Each number is 128 + 32 x the weight over the matrix's rms, rounded and kept within 0 to 255. Layers, rows and columns count from 0.

# layer 8 attention value, 128x128, rms 0.0708, rows 56-91, columns 0-31
[[136 104  96  89 108 148 153 131 117  76 134 129  85  95 136 135  89 125 134  73 117 132 162 136 117 111 174 135 186  87 148 151]
 [ 93 104 127  97  91 128  99 114 107 141 130 111 133 149 149  89 161 152 113 187 113 110 118  97 171 140 111 102  64 117  98 134]
 [143 112 113 160 127  86 122 129 158 126 113 116 103 133  91 117 141 113 151 118 140 114  83 191 120 163 116 150 123 156 104 130]
 [147  95 160  80 128 164 120 137 113 163 123 142 103 141 105 133 115 149 137 164  85 159 122 143 125 152 143 126 146 125 122 132]
 [104 103 117  97  86  83 113  66  75 100 129  68 184 159 103 100 118 137 131 161 113 114 165 100 157 124 110 160 128 126 123 151]
 [168 145 140  94 143 105 150 134  84  96 139 144 140 162 124 138 109  98 162 146 106 125 124  99  95 145  79 156 112 139 134 136]
 [ 79 126 118 139 135 102 162  82 171 140 117 145 111 118 131 124 117 120 138  68 161 119 156 117  63 101 112 123 146  83 129 137]
 [148 109 132 172 111  64 129 158 138  93 145  66 111 104 162 126 151 115 158 188 119 134 167  74 131 170 113 194 126 119  65 112]
 [104 169 144 158 153 148  97  84 143 112 136 107 109 116 108 122 192 139  68 134 103  48  87 122  87 163 114 102 132  71 131  96]
 [132 132  41 183 154 186  51 158  87  76 159 104 198  94 140 122 122  57 186 137 186 120 130 153 144  92 145 162 194 155 142 135]
 [105 128 108 100 150 196 148 150 146 177 128 143 156 119 162 161 135 231 136  27 176 162 127 219 145 147 128 205 137 136 127 150]
 [113 141 165 108  92 195 164 105 172 156  89  96  59 127  64 127 110 132  90 144  64 209  52 114  93 203  89 167 123 146 146 129]
 [124 113 114 143 137 110 171 186 129 187 141 204  84 132 141  37 126 150 119 193 251 177 238 127 164 124 133  62 139 105 143 156]
 [117 119  50 180 132 210 137 136 125  75 202 178 185 136 118 103 106 152 170 104 148 161 167  53 168  92 123  96 122 110 128 151]
 [ 97 141 155 198 129  51 112  85 100 180 141  49 105  75 136  94 177  51 151 126 143 108 209 162 126 117 124 154 125 131 128 114]
 [101 145 117  74 151 187 107 103  91 110 149 190  68 111 161 141 134 164 152  75 218  83 216 116 157 162 146  56 103 145 145 161]
 [159 144  40 138 126 144  91 106 177 125 165 108 122 108 111  62 145 139 161  99 171 114 143 138 145 142 143 124 141 147 122 130]
 [ 73 125 153 126 104 164  94  54 124 121 125 115 140 100 149 147 130 144 100 116 140 174  66  79 140 143 126 104 128  97 142 177]
 [128  83 143 128 117 105 165 135 240 139  76  96  55 154 103 142 155 121 161 121  92 142 153 107  98  99 112 145 129 104 131 104]
 [ 94  92 126 145 153  98 151 167 189 130 133 134 176 144 127 174 139 159 156  44  91 204 232 151 111  57 114 186 140 124 123 140]
 [150 153 144 102 112 132  74 117 128 157  95  77 102 111 110 110 124 104 124 158 101 179 133 116  96 141 132 159 123 167 128 107]
 [133 129 122 104 124 130  89 136 148 141 106  27 141 145 120 137 138  78  89 211  79 100  37 156 113 157 145 172 126 129 113 138]
 [ 78 145 136 136 138 148  88 112 139  94 168 127 216  98 160 102 125 202  87 140 101 120 132 140  86 128  91 176 109 130 157 137]
 [ 54 124 104 117 118 147 145  92 138 102 145 130 150 109 161 144 139 141 115 112  95 126 162 116 168  87 121  87 143 104 102 153]
 [ 78 175 147 133 103 151  49  62 111 165 136  94 127 110 129 124 110 127 144 129 118 161 120  74 145 132 127  84 138 144  81 161]
 [109 136 158 135 110 168 191 125 154 118 119 139 162  96  96 202 105 105  94 106 121 152  87 130  89 111 121 130 145 100 133 131]
 [117 110 140 200 120 139 136 112 129 110 171 132  76 139 131  80 120 126 181 192 139 187 145 161 140 108 124  49 192 142 175 137]
 [136 117 142 145 135 137  80 113  88 115 126  98  40 130 146 138 138  83 151 134 128 121 162 191 174  72 126 183 134 103 117 109]
 [113 123  82  81 101 136  32  79 126 150 174 173  73 159 140 112  92 168 138 115 183 167 120  80 176 158 102 124 111 151 147 173]
 [ 87 133 160 144 122 123 118  76 136 170 132  53 170 156 145 151 168 211  98  39 184 156  89 125  54 110 126 223 161 140 176 181]
 [139 138 100 135 143  83  59 181 128  87 162 178 185 177 109 106 106 131 159  79 131  89 141 111 172 112 124 134 141 117  63  81]
 [149 112 146 122 188  45  89 163 129  76 100  88 141 168 147 144 171 157 106  76 118  97 166 138  91 108 129 192 120 145 126  97]
 [148 149  54 123 132 209 103 155  94  68 164 114 156  97 142 124 121 107 126  88 184  81  91  99 138 166 146  40 155  92 138 155]
 [148 113 165 119 129 190 163 119 119 157  77 184  87 178 129 173  95 125 134 160 107 108 106  60  92 148 180 118  89 138 141 123]
 [103 121 127 116  75 233 105  96  88 119 185 133 109 126 161 147 101 114 107 219 118 142  97 179 117 142 101 175 158 112 133 137]
 [130 116  83  88 148 210  61 132 101  95 139 228 168  69 185  66  92 145 128  53 163 116 149 115 165 156 104  79 146 140 128 170]]
# layer 8 attention output (transposed), 128x128, rms 0.183, rows 56-91, columns 0-31
[[146 107 105  69 102 148  86 118 146 140 135 175 152 124 124 113 113 107  76 178 134 159 150 146 183 143 146 144  97 133 135 124]
 [160 116 146 169 132 152 165  93 136 128 113 140 101 151 139 104 139 182 136  68  97 116 143 109 118 158 101 129 182 127 130 117]
 [ 86 123 142 139 170 113 173 112 151 113 145 113  97 134 125 154  93 154 143 128 137 177  85  69 133 116 119 120 135 125 153 124]
 [163 156 145 136 104 119 128 129 125 116 122 135 148 126 151 132 140  94  92 167 129  95 146 138 125 165 161 115 124 134 140 169]
 [173 119  99 150 118 128 107  82 105 149 132 201 109 130  94  96 149 181 137  96 154 146 128 137  97 127  86 108 147 123 118  89]
 [133  91  75 173 125  93 124 133  95 146 133 131 165 108 109 115 140  99 112 114 127 127 120 137  85 124 110 137 109 111 148 122]
 [106 172 138 111 168 115 152 123 112 116 124 137 109  97 122 153  66 165 169 155 107 190 135  55 135 154  88 166  69 119  54 121]
 [ 86  92 165 134 121 162 165 160 156  99  99 139 135 118 132 125 166 101 221 105 195 133  86 106 145 120  88 100 173 155 119 117]
 [135  98 123 118 196  76 150 168 126 195 108  84 140 189 138 146 124 173 168 123 156 202 134 137 184 136 103 117 104 147 145 236]
 [ 89 124 136  54  79 103 175 128 134  99  78 131 105 146  81 136 106 215 134 157  58 111 188  88  94 147 126 141 170  83 119  92]
 [107  96  75 138 180  85  99 111 112  93 118 167  87 172 120 128 132  63 170 166 131 138 141 136  47 158 136  88 122  90 198 111]
 [121 100 117 198 222 155 157 130 152 139 186 101 142 167 194 152 146  65 122 129 149 131  59 177 169 124 226  89  53 114 105 124]
 [145 156  96 121 144  97  57  62  56 138 131 155 156  91  87 134 116  87 134  74  68  84 118 115 118 118 136 123 138 150 129  94]
 [ 68 141  92  26 106  87  45  65  72 138 107 163 126  80  45  74  82 129 162 157 103  72 148 107  85 135  77 212 169 146 152  65]
 [ 47 185 145 170 109 116 167 135 153 143  90 151  77 144 153 136 133 187  84  94  83 156 112 118 130 137 115  67  82 146  73 162]
 [136 139 151 134 107  64  93 145 146 137 122 103 157 109  69 120 140 135  92 127  83 133 119 143 148  64  91 153 144 118 142 156]
 [ 64 178 160 182 127  91 164 139  84 178 152 130 139 162  64 150 123 112 129 164 106 121 148  21 169 104 110 163  98 127 105 162]
 [173 140  69 158 200 138 146 149 145 126 149 130  77 198 113 101 109 137 115 103 138 104 153 183 192 143 137 118  68 126 155 137]
 [145 124 111 126 142 164 203  94  75  97 179  66 144  91 139 163  74 110 137 110 104 142  61 135 105 149 152 165  60 134 150 126]
 [156 138  65  63 141 129 131  59  80  89 142 138 113 126 156 128 158  61 126 117 159  97  82 180  58 229 151 108 126  93 152 104]
 [ 94 104 162 179 133 148 200 133 119 106 169 147  89 103 151 175  81 128 104 118 127 121 110  77 134  95 157 121 135 181  83 134]
 [143 131 226 114 126 172 163 151  97  89 132  90 103 160 109 155 108 147 120 108 156 104 154  90 195 126 175 146 174 160  87 129]
 [155 135 114 122 184  86  80 156 116 175 105 176 109 192  98 112 184 116 159 134 151  96 175 113 195 162 127  67 203  90 171 138]
 [179 135 165  60 152 152 111 160 114 113 142  99 132 121  84  88 137 157  67  91 136 106 165 197 148 178 158 126 157 120 152 110]
 [149 180 123 178 161 131 159 149 166 132  99 149 107 128 130  90 159 165  95 121 155 135 131 190 158 152 154 123 127 154 120 135]
 [164  99  77  96 204 112 123 202 161  88 137 103 110 161 153  66 157 116 120 143 133 118  94 146 187 156 117 112 114 147 127 135]
 [113 150  47  75 138 146 105  60 159 104  79 137  95 180 121 172  90 109 143 140  77  63 133 138 130 149 151 132  86 130  95  66]
 [ 57 119 185 106  81 130 144 139 121 115 127 124 168  79 129 161  77 179 118  80 102 108 122  93  60 188 138 158 141 108 109 135]
 [131 152 121 224 137 113 126 136  69 168 125 199 168 130 100 143 101  74 154 155  93 106 155 112 130 141 142 153  90 105 168 113]
 [ 71 147 132 163 166  89 136 158 140  61 184 194 103 177 153 130 149 101 159 115 139 152 175  86 145 190 141  89  73 121 128 169]
 [130 142 128 112  93 148 131 136  82 177 114 158 185 138  92 103 171 141 134 192 149 147 148 123 126 159 110 165 177 114 185 131]
 [108 107 136 116  77 140 187 119 106 131 166 129 127  99 163 193 118  94 156  97 148 165 139  91  93 113  90  89 136 142 113 173]
 [186 104  77  62 116 145 161 124 108 143  62  60 110 107 102 130  72 165 124 192  97 146 156 156 129 101  91 182 146 160 130 129]
 [151 106 106  92  98  54  83 106 165 118 176  95 199  30 166  86 141 101 124 102 163 199 141 136 170 107  52 104 107  65 102 150]
 [170  60 133 100 149 117  66 150 104  84  62 137  75 158 100  91  87 153 154 104 112  61 170 148 151 144 160  57 137  91 142  75]
 [176 124 104 124 113 124 107 132  85 195 156 130 116 103  59 142 124 141  75 178 111 126 156 148 122  93 131  95 118 145 169 106]]
# layer 8 attention query, 128x128, rms 0.0626, rows 64-127, columns 0-31
[[133 144 130 125 138 147 120 130 114 135 120 117 123 119 109 140 138 120 114 103 135 137 139 119 129 121 121 124 125 140 125 133]
 [131 163 121 161 131 134 153 137 125 156 108 129 138 155 127 132 114 141 112 118 138 119 125 127 121 139 135 112 133 182 128 145]
 [122 138 150 135 149 157 118 151 159 146 132 153 138 157 117 134  99 150 119 131 141 118 161 152 110 147 140 154 119 157 127 152]
 [128 115 146 124 151 124 143 124 120 139 139 112 117  96 105 132 138 104 138 147 112 113 139 141 137 119 123 143 145 102 133 110]
 [121 135 133 131 140 160 161 159 147 147 127 115 135 130 110 132 124 133 132 133 124 118 140 136 129 134 132 121 140 124 112 123]
 [126 108 153 105 108 124 150  86  90 117 112 103 123 112 151 117 139  94 154 120 110 145 113 117 150 106 111  96 161  76 125  99]
 [124 133 155 153 126 130 141 119 139 148 136 137 130 131 136 114 125 105 129 129 132 147 146 132 119 129 120 118 118 133 121 118]
 [134 121 142 104 139 124 103 141 120  98 118 125 122 112 129 143 135 114 131 135 161 107 135 126 140 119 114 134 121 141 146 135]
 [124 132 130 124 142 111 137 120 101 140 122 119 140  87 131  98 145 108 136 117 133 139 117 129 153 116 134 108 159 100 130  79]
 [127 136 147  88 126 123 102 178 109  96 161 118 111 126 117 144 143 113 135 119 121 115 174 140 148 153 128 161 106 131 154 143]
 [141  90  94 116 139 112 117  99  59  86 142 116 122 128 132  81 147 122 109 103 105 135 129 126 147 117 129 109 174  82 160  71]
 [127 130 174 104 161 127  96 172 122  95 131 101 128 143 113 126 160 111 123 137 154 101 117 153 122 159 123 147 122 128 139  90]
 [157 155 116 103 138 129 146 162 147 124 119 144  88 161 130 148 134 131 142 106 106 102 135 153 134 126  96 137 100 120 124 137]
 [155 121 127 113 144 139 104 102 119 131 147 133 176 173 113 101 119 112 125 156 138 134 157 122 113 143 119 157 142 136 136 133]
 [102 147 132 140 162 125 178 157 142 148 153  85  98 142 100 134 156  82 164 145 120 134 115 112 121 107 113 127 120 134 121 135]
 [114 169 116 150 110 118 121  80 118 118  76 119 162  82 142 145 147 168 113 125 139 101  88 136 153 121 149 117 130 163 145 137]
 [149 152  95  94  95 170  73 133 124 156 158 131 180 156 116 114 169 116 165 100 124 137 133 115 136  94 121 168 113  81  85 134]
 [188 145 141  31 138  87 133  97 113 112 144 129 140  92 126 155  98 102 113  87 144  96 136 103 110 146 103 170 161  97 164 151]
 [132 185  92 156 109  88  53 136 176 162 132 194 127  99 225 112 180 137  69 152 119 103 136  94 162 170 148 177 129 103 124 124]
 [154 118  89 124 139 123 160 149 157 183 105 164 177  54 122 147  34 129  92 120 195 122 140 148  71 164 109 101 106 176 162 152]
 [ 57 167 138 119 100 114  95 120  95  77 136 129  73  65 163 182 138  48  58  75  74 136 185 122 138  69 179 126 147  95  83 119]
 [ 42 147  45 136 136 133 123 127 118 111 119 138 129  69  59 133 154 108 154 101  90 125 164  57 158  75 128  87 189  26 116  76]
 [ 65  97 120 158 186 140 130 119  70  79 169  95 135  79  34 112 117 114 182 119 112  59  83  84  89  90 143  99 158 123 176  49]
 [146 167 111 132 126 155  91 156 119 129 178  37 150 118 163 100  65 168 148 122 160 106 102 129 217 152 104  87  99  97  74 137]
 [109 161 130 122 160  85 136 123 219  85  89  88  73 143 188 139 153 173  99 119 160  45 120 142  59 135  94 138 125 146 128 115]
 [109 141  85  88  92  92 101 106 117 101 115 109  82  90 135 198 124 105  95  59  65  99 167 142 140  69 176 130 171 117  63 208]
 [193 139 151 172 147 176 104 113 159  79  93  83 170 155  94 115  98 135  87  95 157  68 172  94 111 140 139 210  64 167 153  96]
 [151  80 144 164 168  99 131 188 127 107 142  67 118 104  23 133 218 106 129  73  88 144 184  89 163 144 157 151 173 175 168 116]
 [ 78 124 178 147 123 131 139 103 223 123 166 168 102 176 163 166 125 158 107 143 131 117 113 106 113 144 102 131 129 112 184 116]
 [ 84 112 110  49 116 178 158 178 113  98 104  95 150 252 141 149 141 169  75 130 105 178   7  81 121  99 133 144 130 176 129  19]
 [132  65 211 196 116 197 164 114 182 117 156  88  67 149  55 125 131 139 155 138 151 175 170 144  86 174 125 110 141 156 131  75]
 [ 72 114 168  75 186  86 122  76 147  71 120 232  82  17  70 171 175   0 149 100 110 125  76 166 126 139 132  83 136 117 186 142]
 [130 124 139 133 139 126 120  99 103 115 130 126 124 114 137 127 136 121 142 135 128 130 117 127 119 114 112 116 133 106 138 133]
 [110 120 113 125 123 117 119  93 111 121 129 108 113 119 137 120 150 121 162 128 123 129 113 112 126 124 115 119 136 101 129 108]
 [119 128  93 112 109 124 131 136 116  93 120 132 137 135 152 126 135 100 115 118 125 114 112 115 146 109 136 109 144 124 154  93]
 [135 125 122 131 147 111 126 110 122 123 137 140 124 114 125 135 146 128 133 137 109 123 124 111 128 119 119 129 128 120 138 145]
 [134 128 144 126 139 121 120 118 137 118 138 120 108 114 143 146 127 126 135 154 107 125 139 124 137 129 123 126 138 112 126 123]
 [131 116 159 139 144 106 143 155 126 151 138 125 123 110 120 129 126 127 126 133 122 121 121 120 128 117 120 145 151 108 144 124]
 [102 138 115 117 166 132 141 166 136 118 139 130 119 152 123 145 122 129 122 125 119 117 144 130 125 155 116 131 118 124 135 141]
 [139 108  81 103 138 109  96  94  96 111 107  99 122 127 165 120 144 129 127 107 104 113  98 108 134 112 131 113 151  81 159  65]
 [133 120 139 136 125 124 133 172 152 155 157 129 136 142 112 129  97 140 103 141 119 151 138 123 115 143 139 146 112 151 118 152]
 [127 141 101 108 136 131 102 117  83  96 111 119 124 120 134 162 133 121 152  99 130 103 108 126 124 158 112  96 130 112 130  89]
 [126 135 162 144 177 129 127 132 132 138 132 105 136 139  96  89 141 122 113 144 139 125 135 140 114 148 149 143 148 135 126 111]
 [116 129  86 124 129 114 146  78 108 116 107  85 151 101 135 139 154 136 158 130 129  98  97 113 151 111 113  99 128 118 123 128]
 [163 136  79 127 104 132 120  87 106 107 106 128 146  87 162  96 160 133 136 109 158 131 107 125 112 109 127  99 159 127 113  89]
 [128 137 147 151 155 116 114 151 158 169 134 129 134 148 130 129 124 151 120 126 124 105 131 151 102 116 144 135 127 135 124 141]
 [ 92 151 135 165 141 122 179 182 129 126 100 153 114  72 140 181 128 143 124 112  92  86 133 122 163 117 135 127  98 120 134 162]
 [129 153 108 119 106 151 119 137 154 151 140 183 155 132 133 144  95 126  86 133 131 130 110 140 145 148 131 152  88 112 122 186]
 [176 133 157 142 165  97 151 122 123 127 120 121 120 137 129 162 111 166 143 145 150  89 154  80  98 132 122 171 117 150 144 138]
 [136 153  96  63 136 117 137 136 141 124 111  88 186  73 100 171 119 159 144 153 194 109 136 135 109 140 105 116 178 128 109 124]
 [ 68 238  83  75 113 123 131  96 146 175  70 172  94 204 169 172 201 134  56 145  81 130 125 128 184 114  98 132 144  91 166 119]
 [ 90 163 170 175 183 106  39  88 143 145 142 174  99 128 111 145 128  99 110 157 115 102 101 126 135 161 144 130 170 162 110 120]
 [147  97 129 149 135  77 129 138  86 167 143 204 158 142 205  86 171 134 132 136  43 145 103  90 108 101 146 128 150 192 211  89]
 [166 126 168 126 147 149 158 163  72 129 180 180 115 141 179 162  76 118 106 231 175 162 134 140  81  65 132 142 180 207 161 178]
 [128 148 140 137  93 159 154 175 118 206 108 124 154 121 117  96 163 140 163 144 146 167 177 148 166  91 117  91 159  96  94 150]
 [114 105 120 175 130 145  82 132 121 115 140  95  94 127 131 189  67 172 183 141 127 142 100 110 103 169 145 123  80 200 132 155]
 [134 123  83  57 116 138 181 151 141  66  70 211 119 176 100 114  96 105  90 175 118 150  77 178 117 144  68 115 104  94 110 160]
 [128 129 152 202 152 181  94  66 140 143 151 194  79  56 152 101 184  91 104 120  82 120 163 136  91 163 187 127 173 163 155  88]
 [180 115  99  96 124 126 133 178 116  58  98 105 212 205 122 164 134 135 108 111 162 105 105  28  97 130 169 153 179  79 146  49]
 [ 85 157 144  76 171 116 118 155  54  31 122  68  83 144 138 145 173 146 223 101 159  89 113  30  99 117 102 131 130  39 179  38]
 [102  81 150 136 151 183 142 142 128 144 155 146 176 155 136 155  76 117  73 107 137  77  94 164  78 177 166  68  61 158 149 145]
 [156 138  72  74  72 191 122 143 237 180 127 124 166 173  94 110 168 137 131 128 148 146 125 117 136 178 104  78  31 107 156  75]
 [ 69 130 166 176  70 131  98 108 167 175 132  96 173  90 169 174  27 103 146 105 122 106  40 178 166 142 133 116 106 173 100 138]
 [139  97  90 123  84 128 169 101  49 148 162  62 126 149 149 142  83 107 241  78 135 175 126 116 106 135 105  58 156  86 114 103]]
# layer 8 attention key, 128x128, rms 0.0625, rows 64-127, columns 0-31
[[120 142 125 142 132 152 124 126 137 129 141 134  92 139 123 114 115 125 169 120 149 103 129 110 109 103 162  97 114 110 109 113]
 [126 116 103 131 128 147 127 154 144 141 140 119 139 149 106 144 124 128 147 141 143 134 105 140 124 120 161 100 110 115 120 130]
 [130 146 103 119 117 119 135 138 134 147 124 109 153 133 122 128 127 121 132 141 122 149 124 142 136 146 133 113 110 145 128 134]
 [151 121  95 118 112 124 133 101 115 135 133 146 117 134 140 116 163 138 129 120  95 142 114 157 128 121 116 113 159 102 149 115]
 [127 153 109 125 119 141 120 109 141 129 129 126 102 131 109 140 133 146 157 107 121 156 134 106 132 139 147 116 134 140  94 125]
 [152 133 154 133 140 121 106  98 129 125 125 142 122 121 137 127 154 103  98 111 128 118 129 159 116 138 124 123 149 117 155 105]
 [138 151 111 112  90  87 162 103 126 122 121 112 167 135 156 139 113 116 129 139 118 147 152 115 120 131 126 122 142 134 155 148]
 [152 123 153 141 142 109 135 139 121 138 124 148 156 140 130 122 144 134 100 128 114 123 110 159 104 140  96 142 131  98 161 119]
 [136 144 110 123 134 102 145 110 141 115 120 141 105 122 134 127 116 120 112 130 143 120 133 171 104 118 139 112 146 113 131 118]
 [158 106 146 125 143 129 114 158 115 136 122 117 137 159 126 139 119 108 131 112 109 159 109 134 137 139 115 154 111 108 131 138]
 [145 128 100 129 134 122 101  83 118 122 154 130  79 117 127 129 113 132 137 113 118 119 126 160 101 120 152 115 148 117 130 105]
 [139 127 162 105 151  95 126 128  96 152 137 155 155 163 142 118 117  97 102 155  79 164 134 184 129 162 111 138 161 107 161 117]
 [127 140 146 139 121 119 123 127 122 118 135 117 151 149 131 161 131 133 144 130  89 164 128  67 122 125 119 141 154 139 104 145]
 [159 122 132  85 142 153 132 172 113 113 153 114  90 111 110 103 144 132 139 119 139 129 133 106 115 106 125 145 134 106 119 129]
 [128 136  95 118 112 117 119 133 136 113 113 130 140 146 130 155 161 141 128 163 136 116 110 127 141 145 114 122 102 137 130 121]
 [103 153 105 154 169 146 129 125 118 146 122 132  63 111 152 100 170 123 110 140 148  53 117 191 104 123 116 116 132 103 166  72]
 [116 128 158  90 105 148 112 140 130 159 128 163 129 166 103 112 182 141 142 123 137 194 168 168 146 124 108 100 110 104  92 160]
 [178  81 120 113 135  93 141 100 132  92 156 141 128 115 123 114 106  69 148 114 117 167 121 171 141 173 103 163 168  70 203 111]
 [160 118 173  98 141  82  93 119 122 132 170 143  96 142 143 128 142 105 103 118 167 131 164 154 106 115  98 137 146  88 132 125]
 [121 128  50 169  86 131 115 138 234 135  68 116 230 120 101 142  50 127  86 139 136 117 159  62 150 175 211  95  71 200 115 174]
 [108 143 115 126 131 148  86  95 131 130 123 133 116 123 198 143 153 103 127 115  57 168 142 158  95 134 136 139 135 100 100 132]
 [ 80 170  76  79 126 189 142  99  96 182 130 143 126 120  60 136 156  70 139  84  36 154 155 114 155 100 132  96 145  56 130 104]
 [ 47 100  90  94 170 127 150 160  29 104 153 111 127  69  29 142 103 136 148 118  67 108 132  74 109  75 126 113 129 109 148  78]
 [127  98 136 129 133 113  87 139  93 113 109  40 110 124 121  90  48 124 115 172 104 123 128 154 208 137 115  93  40  99 169 109]
 [139 120 108 167 176 135 132 131  72  95 147  62 134 159 162 187 106 123 113 144 150  69 158 135 109 115 182 148 162 129 118 151]
 [144  99 148 131 150  65 130 114 120 139  56 134  87 104 125 147 150 151 165 101  93 139 196 102  32 149 161 162 134 186  72 199]
 [156  95 152 135 149 157 106 135 136  65 100  97 100 184 118 109 101 176 112 114 192 106 134  88 125  98 157 144  95 137 125 137]
 [146 123 126 168 157 110 123 145 125  40 105 100  90  81  20 103 171 105 147 102  79 126 135 134 130 120 144  92 131 115 212 188]
 [103 123 130 160 128  96 156 154 248 147 114 130 103 122 185  75  98  88 130 111 114  55 141 136 154  98 127 115  54 135 144  64]
 [ 77 173 110 104 129 138 182 139  58  61 155 127 113 191 109 177 177 131  97 104 138 187  58 129 109 200 107 146 177 130 115 110]
 [126  82 193 211 126  40 137 108 149 161 138 108 149 103  35 135 140  93 161 150 117 142 137  89 111 141 159  56  55 148 128 143]
 [166 131  59 126 125 153 139 165 169  35  85 239 114  49 103 134 133  40 172 127 106 146 104 170 116 139 104 142 111  55 190 108]
 [174 103 111 159 138 137 128 105 131 118 147 125 107 135 134  92 151 104 138 123  96 156  92 133 113 109 104 119 168  57 160 108]
 [140 115 114 153 146 142 105 116 126 114 147 125  93 128 101 115 141 132 155 130 137 141  86 125 119 104 109 109 137  93 130 104]
 [144  94 140 146 138 132 127 128 105 130 129 131 119 142 110 148 115 138 147 122 126 155 114 150 130 129  96 155 116 109 139 140]
 [156  93 118 124 142 140 134 116 122 132 130 153 117 140 130 128 141 134 107 133  89 128 102 183 129 125 116 148 141  86 141 119]
 [133  99 128 111 114 118 146 119 113 127 118 148 137 122 120 142 139 142 100 133 123 142 122 168 143 141  87 165 143 133 151 142]
 [141 132 111 116 114 108 115 108 138 123 132 130 126 126 111 131 145 121 111 125 106 140 137 163 132 145 139 105 142 127 122 118]
 [104 111 112 152 138 155 136 132 140 152 143 123  88  95 142  98 130 133 148  83 145 109 108  70 123  99 153 129 109 117 107 131]
 [120 159 171 132 137 117 125 134 126 152 137 144 126 110 158 119 138 115 110 149 118 116 138 130 149 129 113 130 168 139 136 118]
 [108 117 119 111 123 129 146 125 123 114 135 104 135 128 113 123  85 160 151 121 175 139 158  86 150 108 131 126  86 151 113 150]
 [134 119 121 152 136 136 112 139 134 138 126 159 116 145 123 131 143 103 133 144 100 130 100 169  99 139 174  85 165 113 139 100]
 [157  86  82 111 179 149 116 120 156 123 159 129  97 118  88 131 145 118 157 121 119 159  94 136  93 121 170 119 151  66 155  93]
 [102 157 130 123 117 118 123 132 166 153 120 151 104 136 139 121 149 137 112 146 154 112 128 203 137 146 129 106 137 116 110  94]
 [114 159 119 115 135  96 136  84 102 156 140 145 106 120 158  97 119 121  86 141 137 125 158 164 138 130  98 106 159 120 139 128]
 [134 104 153 129 127 154 136 159 150 130 108 126 160 125 101 134 112 131 140 132 141 146 121  81 135 126 171 124 106 167  88 137]
 [ 66 116 134 191 120 141 102 168 145 111  90 103 120 110  86 169 127 121 131 123 145  74 102 104 106  76 150 120 100 188 123 138]
 [145 150 163 149 109 135 144 157 101 113 101  95 156 145 120 118  75 156 123 102 149 106 163  31 113 107 162 146  77 158  91 137]
 [149  98 185 142 136 163  85 146 105 142 105 100 113 146 119 139 167 140 158 117 176 111 124 124 142  68 151 113 118 138 113 163]
 [103 108  88  81 155 175 127 142 201  90  84 129 139 121 157 158  53 129 111 174 134  79 134 202  77  95 102 111 146 117  96 152]
 [166 163 125  76  87  96 105 136 191 194  77 156 136 166 222 142 194 117  39 106  69 144 109 100 138 109 133 120 157 138 109  92]
 [113 141 154 114 157  75 124 132 140  79 154 172 133 183 123 161  74  87 119 140 140  75 139  95 114 146 111 155 164  86 126 119]
 [159 174 138 124 147 105 121 145  57 131 142 153  93 126 203 172 200 110  83  78  65 118 144  95  90 102 116 140 190 163 125  94]
 [ 95  83 162  87  92 103 111 132 172  68 121 164 118 116 138 150 143 153 150 182  82 124 135 127 123 134  77 163 195 197 100 145]
 [ 78 168 193 135  78 159 133 204 145 194 114 119 144 126 107  92 159 139 135 114 115  83 150 143 135 148 128  74  82 169  43 146]
 [161 117 140 161 182  63 148  97 106 125  84  27 133 130 161 110  73 174 160  74 122 154 108  56  86 131 133 142  51 160 166  83]
 [ 73 169  80  60  47 166 170 120 101 148 109 124 167 133 184  53 132  83 109 123  80 131 110 131 163 110  95 122 148 106  73 146]
 [210 106 130 106 176  72  91  67 119 121 140 142 129  80  85 150 103 103 142 129 109 133 175  83  66 130 173 114 156 129 138  76]
 [ 98 133 200 115 138 131 154 181 127 129 124 145  77 161  96 113 179  72 127  88 125 142  97 138  89  96 115 100 125  92  98  97]
 [ 76  92 154 122 174 189 153 178 119 158 124 106 106 179 127 182 205  97 135 139 112  99  87 144  92 144 120 126 146 113 115  63]
 [100 139  94 143 118  81 151 166  79  93 137 161 207 104 101  65  35 169  75  84 118 127 118 130 138 172 160 110  89 143 131  95]
 [137 131  26 103  99 183 124  46 241 127 123 178 180 140 100 134 149 187  49  87  92 237 117 101 149 176 152 118  70 131 152 105]
 [ 54 126  98 203 132 117 117 157 189  92 173  94 168 143 146 223  39 205  72 155 142  87 156 157 214 170 138 110  90 176 112 154]
 [ 76  83 116 157 150 128 149 102 148 173 153 104 104  92 115 124 104 151 148 143 106 127 101 155 119 161  98 124 155 144 177  97]]